Part of a small language model's weights.
Size: 12 layers, width 576, MLP 1152 SwiGLU, 61.5M parameters.
Architecture: RMSNorm before each block, no biases in attention or MLP, untied embeddings, normalized queries and keys.
Training: 616M tokens, 4697 steps.
Each number is 128 + 24 x the weight over its row's rms, rounded and kept within 0 to 255. Layers, rows and columns count from 0. The size above them is the row's rms in percent of the matrix's.

# layer 6 MLP down (transposed), 1152x576, rms 0.019, rows 888-903, columns 144-287
size [103  99 102 105 101 104  95 100 101  98 101 104  99  93  99 102]
[[159 132 145 106  78  91 165 151 112 125 104 157 143 114 141 147 119 115 121 110 134 116 142  80 147 130 153 158 150 179 135 109 112 113 137  87 122 158 153 109 151 149 130 110 146 138 129 155 150 134 146 115 151 149 137 102 123 192 112 135 179 113 121 126  92 133 180 168 163 148 136 110 147 109 122  79 142 132  62  81 120 134 104 146 156 104 120 110 148 114 101 114 116 110 104 133 114 109 108 102 154 117 136  92 143 131 153 144 162 174 156 149 133 108 114 163 142 148 136 111 130 142  95 128 135 130 137 128 174 151 161  80 111 152 110 107 154 120 156 139 144  86 179  96]
 [123 180 121  99 144 107 151  95 135 124 141 128 162 126 161 130 159 158 106 146 136 100 138 140 124 118 138 142  87  86 114 132 105  93 160 136 126 145 129 121 123  97 109  99 171 160 129 177 134 169 127 140 103 132 117 115  92  88 138 121 109 164 155 173 157 177 122 111 136 123 137 112 135 145  76 124 112 132 123 110 132 150 119 124 138 115  87  92 113  91  84 189 128 140 127 144 143 128 171 122 140 131 162 186 130 147 168 147  88 113 170 171 100 125 128 137 122 118 121 137 130 129 102 116 115 159 142 150 115 132 123 112 151 137 138 120 124 147 111 143  92 164 119 153]
 [129 151 125 117 114 118 118 139 138 147 124 129 118  90 184 157 110 127 131 149 140  89 105  89 126 155 157  90 152 110 117 170 152 155 119 158 170 125 127 140  80 204 125 104 108 161 124 173  58 133 183 109  93 111 108 114 108 142 162 132 112 117 154 111 158 124 153 131 146 109 183 143 124 139 105 146 119 114 154 125 151  96 100 151 166 119  69 127 145 122  98 121 161  81 108 157 127 121 127 129 141 117  97 100 114 157  91 151 119 112  97 163  91 191 151 154 111 126 126 116 114 128 120 141 122 137 142 148  85 125 140 145 132 180 135 157 133 125 121 112 123 143  80 127]
 [ 89 133 173 131 131 132 148 150 159 129 124 137 114  82 130 143 125 125 113 143 102 128 121  76 149 140  93  96 146 105 201 151  98 143 143 136 119 175 140  97 154 108 169 144 136 103 116 118 122 121 162 137 108 109 123 104 139  97 120 143 132 118 218 134 124 166 137 173 143 139 117 153 158 118 131 127 148 134 106  89 160 119 160 129 151 129 113 137 191  75 120  88 170 163 140 160  86 136 115 151 144 136 130  93 108 166 123 157 122 143  86 144 105 129 141 146  93  96 121 134 117 179 143 157 123 121 132 121 111 137 115 114  84 139 135 162 114 108  93 104  78 137 105  98]
 [127 130 153  90  87 152 129 100 204 146 146 176 120 122  97 128 130 109 110 125 140 132 185 159 153 105 118  98 129 113 124 117 102 100 156 110  99 155 160 129 150 129 129 144  83 131 112 139 125 106 149 156 168 164 160 111 149 122 134 139 112 127 104  96 123 126 124 114 172 138 118 127 122 163 152  95 183 142 102 139 148 117  91 113 138 132 137 139 156 130 112 131 138 160 113 102 128 127 173 138  91 148 125  85  87 116  99 133 150 114 143 126  97 159 104 159 135 105 178 103  93 145 111 150 115 143 106 185 144 160 132 127 130 136 141  74 148 132 132 103 122 165  85 127]
 [100 133 119 115 165 141 112 103 154 160  83 152 119 132 136 119 146 166 141 156 100 137 124 128 105 115 137 108 162 101 124  86 126 129 143 124 133 120 119 114 161 137 129  63 118 124 100 118 125 100 115 154 122 114 138 172 138 127 129 141 115 133 124  98 137  96 158 108 128 164 125 151 113 169 128 127 115 121 139 113 129 156 106 158 138 131 170 125 132 149 160 156 134 128 114 124 115 120 143 123 180 140 114 141  90 123 118 129 137 101 128 145 130 177 126 114 113 156 175 128 101 115 140 125 157 145 132 104 128 138 144  82 126 137 137 138 156 127 107 170 130 176 145  87]
 [144 137 181 147 118 155 116 112 144 133 213 128 114 132 119 179 111 140  88 137 115 157 140 137 122 137 122 144 169 136 168 120 112 160 124 161 157 127 154 116 116 112 159 103  98 130 107 174 140 146 123 144 137 126 114 131 133 117 148 111 151 127 156 121  65  60 106 150 141 107 145 137  87  99 127 127 131 131 117 113 125 126 155 129 143 154  91 166 120 153 174 144 105 108 127  99  77 156 128 140 136 130 115 118 106 170 155 106 141 131 117 116 116 117 134 163 112 147 152 118  92 125  72 142 104 140  89 145 119 116 104 106 125  91 128 115 107 125 143 146 133 117 104 107]
 [116 117 120 124 138 160 139 145 112 124 120 156 136 137 139 129 121 131 155 123 122 137 133 112 139 111 137 136 148 138 122 121 116 124 154 129 109 130 134 129 151 135 142 136 147 135 119 130 186 139  93 150 110  94  96 180 117 155 110 140 149 106 129 123 152 128 194 128  92 117 137  73 156 172 102 138 151 154 137 132 133  81 131 148 139 100 129 135 151  74 101 106 150 104 119 156 128 126 119  94 142 104 101 117 154 116 155 178 144 131 200 154 129 135 134 132 128 124 120 135 119 150 134 163 140 125 120 107 171 148 169 154 144 155 152 141 125 138 106 142 117 141 141 130]
 [106 152 146 107 103 128 117 138 136 121 100 122 148 134 117 156 155  99 114 107  88 126 178 141 174  97 141 125 137 118 135 119 128 133 147 131 138  98  98 119 119 133  76 182 129 117 135 115  93 116 101 128 155 134 149 157 122 167 101 154 152 132 127 138 108 159 146 146 179  93 153 128 128 114 127 128 136 146 137 130 141  90 159 125  92 117 103 127  87 141  43  95  84 133 162 153 106 140 141 129 129 119 139 156 141  60 139 130 121 146 132  74 127 136 131 124 131 160 100 123 103 137 132 116 137  85 130 143 108 183  92 109 117  92 166 112 136  66 164 115 132 105 124 163]
 [132 159 121  79 150 106 168 161 121 146 128 116 152 101 104 124 124 122 126 174 132  63 162 130 106 132 127  89 151 134 129 132 113 133 152 105 154 141  88 144 111 119 159 113 104 145 141 118 100 104  95 123 106 122 119 148 150 128 123 139 124 152 105 132 140 127 140 121 122 154 135 145 152 140 120 101 146 123 146  96 125 156 111 122 122 137 125 151 157 111 160 130 136 143 133 150 150 157 125 135 127 152 152 135 181 105 147 104 109 121 123 101 136 121 140 118 122 102 142  72 131  64 189 109 145 128 126 136 131 146 123 132 146 152 113 147 102 207 151 108 126 191 174 116]
 [124  62 140 107 130 133 120 172 171 133 118 121 162 139 111 129 128 110 106 123  94 108 129  93 124 179 162 118 132 107 108 103 129 122 140 113 142 135  92 111 139  80 118 128 107 128 156 170 141 141 145 173 139 139 122 114 139 139 137 157 102 103 144 186 140 125 151 120 137 130 130 125 164 128 122 150  88 103 144 118 110 119 130 163 130 133 145 124  90 137 126 145 109 192 126 123 111 141 164 164 102 140 105 141 151 128 102 113 135 123 153 150 107 109 129 125 137 135 143 174 136 158 134 119 156 105 118  98 132  89 140 152 113 141 102 124 135  91 100 112 123 125 119 134]
 [168 168 148 132 107 125 117 121 118 127 125 106 156 130 121 141 159 155 133 130 141 125 133 116 102 122 128 140  88  73 108 124 158 152 141 125 169 113  67 158 171 133 102 110 100 127  82 133 130 104 156 136 125 188 125 118 113 111 115  97 106 103 107 122  90 111 116 107 118 124 171 130 150 103  92 144 191  75 142 145 139  84  91 137 127 125 154 129 169 100 155 132 140 141 123 129  85 144 138 154 136 136 132  83  94 109 119  93 123 107 131 134 131  97 148 108 130  94 152 124 119 123  95 118  87 130 125  85 133 115 184 104 141  96 121 122 178 165 144 129 147 120 139 136]
 [113 141 141 165 136 134 120 131 137 170 188 120 138 106 139 125 154 147 116 115  59 151  92 114 135 141 106 112 110 157  97  97 127 115 110 156 164 117 104 188  76 118 141 118 101  99 100 166 139 126 124 100 108 135 163 146 111  98 137 103 128 161 139 160 163 156 107 139 131 168 137 140 127  56 141 148 136 159 153 121 133 132 138  95 119 112 129 151 107 171 114 125 112 126 115 129 124 136 146 124 132 136 155 113 110  89 108 102 125 141 126 109 137  97 190 125 137 157 168 159 132 120 108  84 106 117 125 109  70 151 107 155 124 135 171 128 130  63 146 121 136 139 147 133]
 [145 119  94 115 184 136 116 129 142 119 113 140 153 120 104 135 150 131 114 152 182  98  98 176 134  95 156 126 134 107 142 158 162 155  94 139 136 122  57 140 121 145 119 157  84 127 138 145 150  93 166 109  94  81 147 145 145 154 122  92 154 112 136 111 130 139 103 110 166 130 115 154 173 110 140 162  80 159 158 138 102 109 137 191 102  95 144 160 101 146 144 100 174 123 118 161 140 144 122 157 158 110 159 143 137 115 110 109 131 147 126 111 156 158 173 116 122 148 117  89 125 110 146 104 135 123 162  97 163 114 111  96 118 145 124  96 138 121 112 152 118 112 126 108]
 [167  90 148  96 159 138  88 138 127 121 119 136 118 125 145 160 122  82 124 135  93 156  99 137 119 146 145 133  83 144 146 126 119 140 131 127 119 136 146 120 157 119 120 134 143 106 126 124 108 150 136 132 157 158  91 156 111 120  91 141 149 138 118 149 149 137 110  99 129 111 130 149 161 137 160 149 116 157 121 112 122 146 135 111  86 112 103  87 117  88 108 147 133 124 123 133 116 155 140 163 123 124 125 101 121  94 131 156 132 144 100  90 140  98 156 116 131  85 131 120 112 136  93 126 158 181 146 136 122 102 124 182  98 161 174 176 115 112  91 108 129  82 128 166]
 [143 134  91 137 146 158  98 139 137 129 141  91 157 115 136 139 178 127 117  97 130  68 112 106 149 121 129 183 143 117 134 144 114  64 143  94 133 151 114 171 138 108 128 109 131 109 153 129 151  76 126 120 124 141 108  73 115  92 122 154 165 146 160  88 118 141 161 145 148 179 163 122 144 174 132 108 130 122 153 130 140 133 163 139 181 147 122 161  92 140 105 147 113 136 117  91  78 106 106 125 147 123 109 122 135 133  97 136 158  65 176 148 137 135 121 145 144 116 156 123  95 125 114 100 118 128 119 109 135 101 147 155 126 138 149 176 137 106  63 146 152 144 116 114]]
# layer 6 MLP gate, 1152x576, rms 0.0239, rows 889-904, columns 144-287
size [ 99 101 103  94 103  94  98 100 102  95  99  99  99 101  98 108]
[[148 154  89 141 146 138 141 132 132  79 134 140 168 134  99 142 123 135 139 187 103 122 143  99 143  99 134 115 148 117 147 111 154 161 119 115 115 139 113 136 114 142 142  95 113 118 110 123 110 144 139 127 123 134 134 144 112 132  94 137 148 173 132 159 145 140 160  91 130 145 103 151 130 149  96 171 101 102 117 155  94 112 150 120 113 135 177 117 130 121 134 117 140 113 104 120 132 123 100 116 111 116 110 139 128 105 154 125 189 124 131 145  98 150 137  92 176 154 140 119 135 114 172 136 136 104 149 106 100 143 109 119 145 132 122 119 111 153 111 164 179 110 130 135]
 [139  98 152 127 129 124 122 122 107 130 156  88 153  95 163 104 102 161 176 138 134  97 164 111 134 112 157 103 116  82  92 112 173 126 148 153 140 101 115 138 124 156 122 123  94 119 168  93  84 110 134 113 113 149 160 118 124 141 174 104 120 136 163 123 200 151 130 137 103  84 178 133 202 164 129 152 124 136 134 149 108 132 139 185 124 153 152  97 136 111 170 183 139 126 119 106 116 188 164 150 111 122 124 130 121 143 147 166 108 125 117 126 100 131 182 127  69 114 104 125 101  83 177  86 118 102 121 173 118 138 119 116 124 106 143 127 161 115 158 138 120 124 148 125]
 [ 93 177 116 122 119  97 139 117 123 134 152 158 120 127  97 131 164 120  96 171 154 127 145 132 107 132 140 125  53 126 103 104 115 110 137 138  66 109 120 135 121 125 145 140 162 152 134 140 127 139 109 137  80 107 101 151 141 129 125  68 153 171 195 160 124 143 120  89  82 141 135 137 100 124 152 134 168 140 178 131 120 143 166 144 176 124 116 152 148 142 148 169 136 119 135 115 157 126 104 113 126 155 107 120 149 102 124 109  76 138 138 127 151 133 150 116 128 144 125 147  99 147  97 164 135 159 132 166 151 106 150 121 108 128 148 145 106 129 103 118 182  69  97 137]
 [127 147 132 126 102 157 123 120 164 151 105 118  98 113 132 129 113 123 119  98 130 164 155 131 136 162 121 114 107 168 152 142  67 140 182 117 176 152 115 121 110 120 158 137 118  94 173 139 121 128 123 150 131 138 113 131 152 115  80  97 105 114  94  82 109 113 113 134 129 140  98 128 151 123  89 162 156 121 132 144 100  80 148  89 142 134 143 148 136 132 141 122 144 144 150 110 123 100 195 123 134 102  94 133 104 159 106  98 120 162 125 134 112 151 128 150 162 131 180  80 122 176 128 151 162 125 116 119 125  90 144 174 119 122 157 112  77 130 110 115 119 155 166 111]
 [113 141 158 152 126 119 155 138 136  76 120 106 173 100 133 131 116 109 126  76 157 102 163 125 118  85 125 119 163 121 110 171 123 107 133 107 163 121 133 152  94 116 149 150 149 139 145 131 114 152  99 132 143  98 182 135 150 116 106 145 128 155 148 124 144 155 169 148 127 102 103 123 118 144 155 101 132 132 116  92 116 157 125 152 161 140 112 124 160 120 141 123 123 146 132 136 143 130 153  65 114 107 116 142 126 154 155 136 151 155 126 131 144 115  63 130 119 117 113 152 112 169 200 123 136  92 167 146  94 172 151 113 129 141 165 146 149 170 133  91 140 102 159 108]
 [121 121 144 114 134 125 168 136 116 113 119 149 149 125 119  96 141 143 129 134  84 131 190  83 117 168 147 121 162  95 168 157 140 185  93 126 100  93 136 124 149 133 139  70  92 142  97 168 138 120  96 148 126 109 141 142 106 122 110 134 173 121 143 130  58  93 134 173  86 124 136 127 111 118 164 110 171 123 119  99 151 135 157  69 122 120 122 116 118 111 101 130 158 109 107 152 128 108 150 138  84 102  91  94 145 157 110 125 103 127 152  91 129 157 138  89 113 126  97 141  98 137 123 151 112 103 138 138 137 103 129 165 115 122 146 118 108 107 136 138 101 139 108 141]
 [107 104 166  69 131  80 154 143 139 114 129  94 131 149 111 112 168 112 153 158  92  90  87 155 146  85 149 119 146  90 169 171 147 105  87 115 138 108 121  83 135 150 166 169 153 123 146 137 131 140 155 162 130 101 161 159 127 154  84 112 113 174 101 118 163 120 135 122  82  98 172 124  87 155 130 122 109 100 168 146 112 148 148 154 103 116 145  99 132 167 117 114 111 169 107 149 126 121 119 110  87 165 164 109 129 177 130 121 125 137 122  81  98 108 100 111 134 110  95  91  92 161 108 162 156 157 115 156 121 148 137 117 177 127 101 138 128 159 113 113 133 148 112 112]
 [140 102 152 120 156 178 112 116 102 172  93 111 135 120 134  98 100 115 144 108 105 156 118  65 112 137 100  83 211 140 171 108 139 162 120 153 154 142 144 136 127 135  87 156 143 125 103 160 143 134  93 115 133 123 122 117 161 121 165 153 163 124 134 107  84 105 124 135 109 148  88 157 127  91 125 124 148 145 127 100 127 112 125 135 154  98 105 130 172 126 148 136 107 153 130 146  98 136 130 140 122  85 114 141  89  95 117 130 125 157  83  90 133 125 150 144 128 115 115 126 110 107 168  92  99 117 153 114 150 145 149 115 139 104  97 137 148  78 133 142 137 150 112 152]
 [149 112 126  93 136 165 112 135 136 138  89 148  85 131 139 136 138 129 139 111 141 132 141 125  76 106 167 159 182 116 136 138 108 147 111 129 130  94 153 152 108  96  95 140 113 150 143 147 149 134 132 123 119  88 187 106 132 116 126 138 176 127 110 133 137 137 127 149 121 120 133 140  94 160 162 107 170 161 164 128 130 119 114  97  66 101 151 105 110 138 162 187 132 159 146 160 111  74  99 121 138 125 148 155 101 159 128 138 137 107 138 121 122 123 154 149  77 169 117 147 130 108 132  73 126  86 136 100 140 158 127  83 122 127 139 113 138 117 126 129 125 151 136 120]
 [129 140  89  82 134 182 134 138 142 100 111 135 164 133 141 111 129 111 127  93 127 127 119 106 115 103 134 117 101 124  99  98 150 155 148  82 111 128  84 140 120 129  89 117 171 101 142 137 133 172 174 153 129 120 128 160 132 113 103 142 177 122 127 127  90  85 130 101 145 118 121 116 144 130 136  81 104  85 107 148 118  93 103 139 153 137 143 182 106 111 113 127 157 139 108 116 144 117 155  89 110 108 102 125  90 105 105  86 141 144 151 157 112 175 123 138 189 100 130 118 105 163 142 152 123 133 141 186 108 143 133 132 111 126 113 140 166 132  84  61 170 166 111 139]
 [143 154 106 100 152 168 113 128 122 135 126 140 115 152 154 146 156 103 149 144  99 142 140 134 180 125 103 136 125 151 129 142 116 103 114 130 102 114 160 154 133 128 126 148 147 116 143 149  86 102 116 110  93 131 141 113 124 148 143  70 153 144 150 106 139 121 122 153 165 128 130 125 158 140 122 133 165 120 128 131 144 110 111 106 129 142 171 137 112 137 132 137 125 147 173 135 109 173 186 152 121  84 105  87 147  98 128 119 122 133 138 127  83 211 149 100 122 153 167 134 117 179 149 126 115 131 123 134 121 153 107  95 107  90 151 127  98 125 111 142 171 124 127 164]
 [107 141 144  86 199 120 140 144 124 122 124 145 134 126 107 162 127 132 121 129 137 155 121 162 140 116 158 109 100 145 142 131  90 113 165 174 120 145 191 119 107 120 104 172  86 119 118 124 150 116 153 141 123 118 162 142 147 123 132 169 160 142 122 126 106 115 145 189 150 153  89  96 129  97 135  94 127  99 103 103 135 173 125 148 122 104  95  79 132  73 156  71 180 131 173 131 102 154 141 108 174 113 131  85  82  86 159 134 139 189  77 107 160 126 115 120 160 170 135 107 174 132 167 120 141  88 138 102 135 156 127 124 134  92 137 132 118 152  70 127 125 113 145 150]
 [ 69 156 154 138  96 175 120 107 139 129 155 129 131 175 123 139 137 135 185 136 122  92 128  85 170 139 154 125 142 109 142 169 118 108 124 151 132 117 121 156  93 148 136 123  97 127 102 127 147 114 134 178 138 127 106 129  87 105 174 128 117 125 116 139 103 143 125 133 136  92 108 118 122 155 111 136 140 129 123 117 126 114 120 180 126  79 109 130 181 160 152 122 142 100 136 135 153 125  89 137 160 150 128 175 100 147 130 143 121 113  97  98 121 171 117  85 116 104  99 160 106 140 120 103  90 152 168 135  84 155 129 134 112 155 125 137 101 127 145 175  89 112 141 134]
 [131 148  92  96 107 180 126 173 117 119 137 171  90 126 126 126 111 108 101 109 178 111 149 125 125 110 128 199 115 128 140 101 141 110 132  94 125 120 137 144 132 166 136 118 111 105 172 123 159 104  92 148 123 137 120 149  84 120 102 161 121 106  95  93 136 168 115 105 148 143 131 141 120 149 109 102 133 174 135 100 115 144 136 150 136 129 145 136 148 161 164 126 131 133 112 132 143 115 122  76 123 129 137 103 107 192  95  90 163 137 156 155 134 118 137 137 120 122 144 141  75 150 127 114 127 104 161 111 150 118 106  97 139 102 144  80 108 129 137 112 141 148 106 157]
 [105 114 134 128 156 107 154 110 147  90  95 125  99 122 148 107 120 149 124 147 106 138 105 141 127 121 103 121 129 123 126 154 133  98 110 139 139  85 128 162 107 140 157 134 156 137 110 135  91 146 147 121 139 120 154  97 152 115 156 118 114 117 117 135 148 142 144 151 126 106 122 164 164 121  81 124 131  98  55 131 130 141 164 192  62 167 144 121 122 110 108 125 143 100 111 140 147 153 163 140 141 161 123  99  99 121 107 108 106 129 170  96 117 114 117 103 101 131 134 120  98 110 127 134 166 128 126 126 104 147 135  84 111 105 157 111 154 144  76 109 107 127  77 121]
 [125 149 134  97 173  97 183 130 158 115 128 133 110 195 131 144 137 153 126 144 196 141 167 157 121 161 139 106 191  96 131 134 196 100 118 147 150 142 111 104 103  97 149 128 108 139 132 141 139 152 134 121 115 112 122 151 194  97 116 104 126 128  99 136 186 126 129 154 183  99 136 122 119 177 103 114 116 133 123  79 101 146 125 136 114 174 133 141 143 129 100  72 151 115 166 123 171 123 128  93 118 135 128 124 139  86 106 105  99 114 116 149 102 133 128  89  86 103 103 112 152 105 123 118 159 147  93 144 129 113 132  97 165 119 109 111 140 100 120 148 117 143 137 145]]
# layer 6 MLP up, 1152x576, rms 0.0223, rows 889-904, columns 144-287
size [102 101 103 101 102  96 101 101  98  98 101 100  98  99 105 100]
[[135 135 174 160 160 139 165 115 126 118 168 164 141 110 101 146 145 126 146 125 133 154 137 105 119  91 134 156 136  55 151 143 114 116  90 144 105 143  91  92 135 152 157 172  87 161 108 130 146  82 175 138 170 119 106 142  70 143 118 150 156 124 102  93 144 107 146 110 141 117 142 150 121 103 108 150  60 147 115 104  95 145 125  90 122  94 129  93 120 100 161 145  93 115 126 107 154  90 133 163 132 150 134 129  99 140 132 130 142  93 107  99 135 108 146 104 174 117 175 130 113 111 106  81  68 108 141  86 133 148 156  67 143 119  91 112 120 142 166 113 180 136 113 140]
 [126 140 145 135 112 140 154 143 131  93 127 138 144 125 119 125 140 154 122 163 132 105 136 125 114 126 128 135 126 152 149  87 145 111 105 113 129 118 144 100 129 145 126 105 118 131 113 111 114 126 111 188  90 120 128 123 107  73  91 119 125 133 103  97 149 111 130 156 111 122 110  83  84 117 122  85 145 121 142  64 157 123 100  91 130 102 139  52 109 177 100 125 123  60 150 162 128 123 123 144 121 129 113 132 160  93 142 125 162 151 145 136 141 107 124 167 187 140  92 111  96 132 104 109 132 124 184 130 131 106 145 118 177 169 147 139 134 137 198 137 142  85 122  87]
 [122 135  78 124 134 145  91 149 120 129 133 109 116 125 151 134  84 119 104 143 141 142 140 128 153 133 167 167 137 120 165  77 120 114 129 145  92 136 125 112 130  56 154 160 133 139  94 118 132 185 165 127 134 119 129 132 141  82  99 114 123 148 111  97 132 186 134 142 153 178 141  80 119 167 165 143 118 116 134 101  87 121 144 123 140 130 180  75 152 135 122 171 141 122 138 150 120 147 134 133 138 136 109 142 166 139 167 124 118 143 176 129 116 139 154 181 108 138 134 141 127  96  86 139 152 119  95 112 109 138 115 116 171 102 132  80 109 113 145  80 129 156 121 118]
 [138 149 131 109 113 138 143 146 110 112 184 139 105 156 118 115 172 151  61 134 119 169 120  99 148 119 116 130 113 129 144 126 110 139 105 118 141 107 116 142 138 152 152 128 135 119 111 154 141  97 117 124  86 161 126  75 156 140 113 148 139 183 130 164 127 149 154 148 115 153 122 122 173 158 161 152  92 103 132 140 159 110 130 127 100 113 105 159 100  96 102  87 114 116 129 104 102 144 145  94 154 185 120 125 152 130 140 137 185 127 116 147 107 109 136 160 137 135 159 146 125 140 139 146 161 110  91 113 123 132  83 139 138 117 155 114 142 167 107  96  75 133 140 131]
 [147 121 120 135 157 111 158 135 104 125 115 112 153 127 109 110 130 122 118 123 104 136 132 132 167 167 138 116 106 126 120 150 123 147 162 107  97 158 127 126 156  95 145 139 133 117 156 146 147 143  94 108 115 110 100 127 148 125 129 109 129 111 144 160 148 109 137 113  84  98 111 167 106  86 135 121 161 117 125 166 175 110 149 141 137 129 148 168 174 116 138 173 122  79 134  87 125 116 118 145  79 160 136  97 131 110  92 110 109 142 137 127 144  84 161  91 129 153 131 121 147 107 142 124 168 142 167  93 139 102 117 151  72 118 134 151 134 114 107 129 147 110 137 122]
 [129 166 102 115 178 145 125 132 127 115 185 131 140 154 142 134 124 143 163 117 142 137  90 125 140 126 160  58 137 121 152 115 124 116 108  89 149 124 129 128 166 128 116 150 101 116 134 145 125 101 159 134 126 145 147 141 109 138 170 119 106 153 137 125 154 146 154 130 137 141 116 124 115 135 126 169 163 119 128  93 101 138 115 131 120 116 162 127  97 137 134 142 111 131 159 102 178 136 159 131 158 128 131 121  97 133 125 113 133 160 128 131 125 116 120 156 144 134 112 162 159 131  78 149 107 171 127  86  69 106 158 137 115 142  88 144 151 145 104 122 163 132 170 123]
 [147 156 156 117 106 198 124 121  63 158 172 109 128 137 124  89 120 136 143  90 128 155 127 126 140 153  98 122 142 132 101 158 114 117 158 122 128 133 152 102 133 119  92 167 136 159 121 143 120 135 153 169 166 103 137 134 104 123 115 127 130 134 124 114 127 123 194 187 122 106 127  87 133 110 141 101 111 121 143  78  88 139 145 131  62 148 112 101 161 127 142 125 155 138 136  99  79 128 134 114 109 131 130  90 129 140 128 145 134  82 119  94 119 116 130  89 128 150 117 113 163  85 154 106 143 118 113 116 134 101 173 154  81 132 117 162 116 149 116 131 103 151 132 117]
 [119 109 138  84 150  80 102 118 127 170 139 140 138 130  94 131 128 143 151 118 133  67 131 150 123 128 121 149 120 120 150 132 118 104 106  94 115 150 134  78  93 147 108 147 128 133 182 144 162 144 197 104 130 147 142 131 116 100 147 108 119 131 147 150 124 150 140 121  99 136 114 144 135  90  93 127 134 194 151 153 136 159 130 121 125 123 134 149 113 146 137 100 113  89 125 183 166  86 144 123 135 122 108  89 108 128 103  94 118 126 120 145 126 120 124  90 125 136 104 175 152 127 152 144 116 139 120 107 104 151 100 123 108 132 105 157 143 145 141 106 117 145 114 145]
 [ 90 155 190 137 146  95 139  79  89 127 156  94 146 125 111 107  97 132 137 117 116 105 155 161  95  77 129 200 135 153 119 153 129 166 135 158 141 147 128 144 112  90 139 151 128 110 120 125 102  73 126 129 146 118 124 141 167 144 110 145 122 121  84  95 153 147 128 109 143 108 119 113 168 148 117 128 180 113  99 121  82 175 117 129 112 155  90 100 164 129 133 118 187 144 118 140 146 124 153 143 168 115 150  99 139 133 125 147 111 124 138 128 177 133 146 135 112 170  97 130 137 109 118  93 120 171 123 137  98 155 101  97 157 133 121 131 130 125 103 120 134 122 117 127]
 [138 142  92 122 135 102 116 135 161 131 118 151 169  94  94 115 153  94 145 134 111 154 139 118 117 122  83 111 126 112  99 136 147 119 153 121 152 157 140 116 106 125 109 101 119 184 106  99 134 133 126 153 149 139 100 128 140 128  92 154 125 137 106 105  84 126 127 162 192 111  89 137 157 144 129 140 127 117 150 148 148 123  88 121 136 126  91 114 152 135 144  83 141 117  66 132  82 127 167 141 147 110 120 151 168 110 120 112  89 129  91 112 173 144  95 141 159 174 159 128 127 159 122 136 165 143 166 167 165  99 134 173 139 130 120 147 138 112 158 120 136  76 119 143]
 [141 114 147 135 102 152 133 132 114 104 126 140 134 117  97 170 115 110 145 123  95 148 134 141  94 158 135  93 123 107 141 130 154  89 122 169 150 161 101 110 139 117 110 127 138 126 129 106 114 164 129 101 157 135  95 133 152 139 145 136 143  88 166 146 148 126 123 161 158 132 114 126 128 130 155 140 118 125 137 137 105 117  68 109  97 136 124 127 141 159 112 110 124 138 144 147 148 118  97 142 136 103 157 115 122 120  87 153 124  94 103 150 122 136 124 179 174 152 139 139 120 123 145 163  88 107 116 124  96 159 142 124 121 121 140 122 134 148 126 129  99 140  86 120]
 [129 151 118 143 163 114 140  92 143 155 113 164 103 134 147 112 133 121 134  84 126 122 124 144  93 166 139 141  92  97 168 136 123 137 190 136  94 168 153 114 118 107 137  98 124 109 112  86 128 198  95 119 141 138  93 121 128 127 143 158 105 125 121  64 137  55 126 141 173 168 148 127 103 118 147 153 172 127 121  80 134 150 134 132 156  81 115 109 137 123 140 141 124 127 147 123  75 127 114 111 141 137 107 157 141 168 142 147 144  95 120 147 120 179 107 143 143 105  95 166 124 124 161 161 117 141 117 122 110 150 156 188 125 128 179 149 137 149 125 106 111  95  90 125]
 [154 132 136 137 134 104 148 127 151 112 148  91 126 134 111  93  92 118 109 116 126 144 105 131 113 125 168 190 147  97 146  90 179 139 109 156 174 150 136 172 169 128 177 157 127  99 169 116 128  85 125 132 104 105 150 178  98 108 100 122 118 150 118 112  91 123 134 192 119 150 141 113 171 111 105 134 143  93 121 135 155 131  87 128 122 152 111 124 122 115 147 146 170 127 136  99 118 125 163 100 121 136 124  98 125 141 100  87 156 133 162 145 142  76 150 108 123 128 111 129  88 118 159 124 132 141  88 115 165 121 111 131 135 140 125 138 127 136 112  94 147 119 105  90]
 [109 126 133 104 140 155 173 109 111 146 113 150 142 126 114 134 107  98 147 118 106 129 155 131 107 147  92 139 125 115 118 100 134  99 104  85 125  87 159 144 111 127 140 143 135 120  99 142 127 130 120 117 137  98 118 133 100 117 165 134 123 123 124 102 112 155 127 119 100 115 158 137 187 153 159 119 163 158 106 122 143 140 126 122 126 103 136 105 160  95 122 154 144 161 153 109 102 143 124 135 117 138 164 185 126 124 122  91  75 109 108 132 121 188 163 153 155 110 136 125 149 153 149 157 120 141 120 143 145 111  83 140 141 123 137 129 132 143 116 148 184  85 174 153]
 [145 122  80 145 136 155 142 141 120 180 105 138 175 134 126 110 120  99 171 108 143 132 134  99  93 108 141 176 114 124 121 111  92 128 157 113 129 175  98 112 142 134 113 134 122 109 126 128 137 117 134 154 117 158 124 175 156 124  94 132  91 122 114  87  80 159 128 140  85 138 144 138 147 100 112 140 137 152 157 150 122 151 134 114 133 118 180 132 116 113 132 133 103 158 138  84 110 123 138 114 160 116 144 158 151 148 145 141 136 135 126  94 138  86 132 141 107 118 146 139 119 110 138  99 124 137 113 161 118  99 101 169 112 120 120 143 151 140 109 136 114 156 134 133]
 [162 109 142 162 165 132 144 123  88 140 163 122 114 121 130  76 140 121 177 160 112 166 136 158 103 114 111 154 103 107 123 121 155  92 155 101 128 118 116 174 167 147 119 139 129 127 158 131 105 127 127 137 159 116  66 137 141 108 134  94 109 134 141 112 125 152 106  87 104 128 133 180 113 120 162 134 112 129 142 138 120 164 115 110 130 112  98 150 164 131 115 152 144 137  83 137 185 162 132 129 127 134 135 172 133 130 150 146 116 135 121  91 151 100 165 104 120  93 173 158 151 163 148 138 133 111 141 105 150 165 115 138 131 116 163 123 110  96 111 130 129 153 104 123]]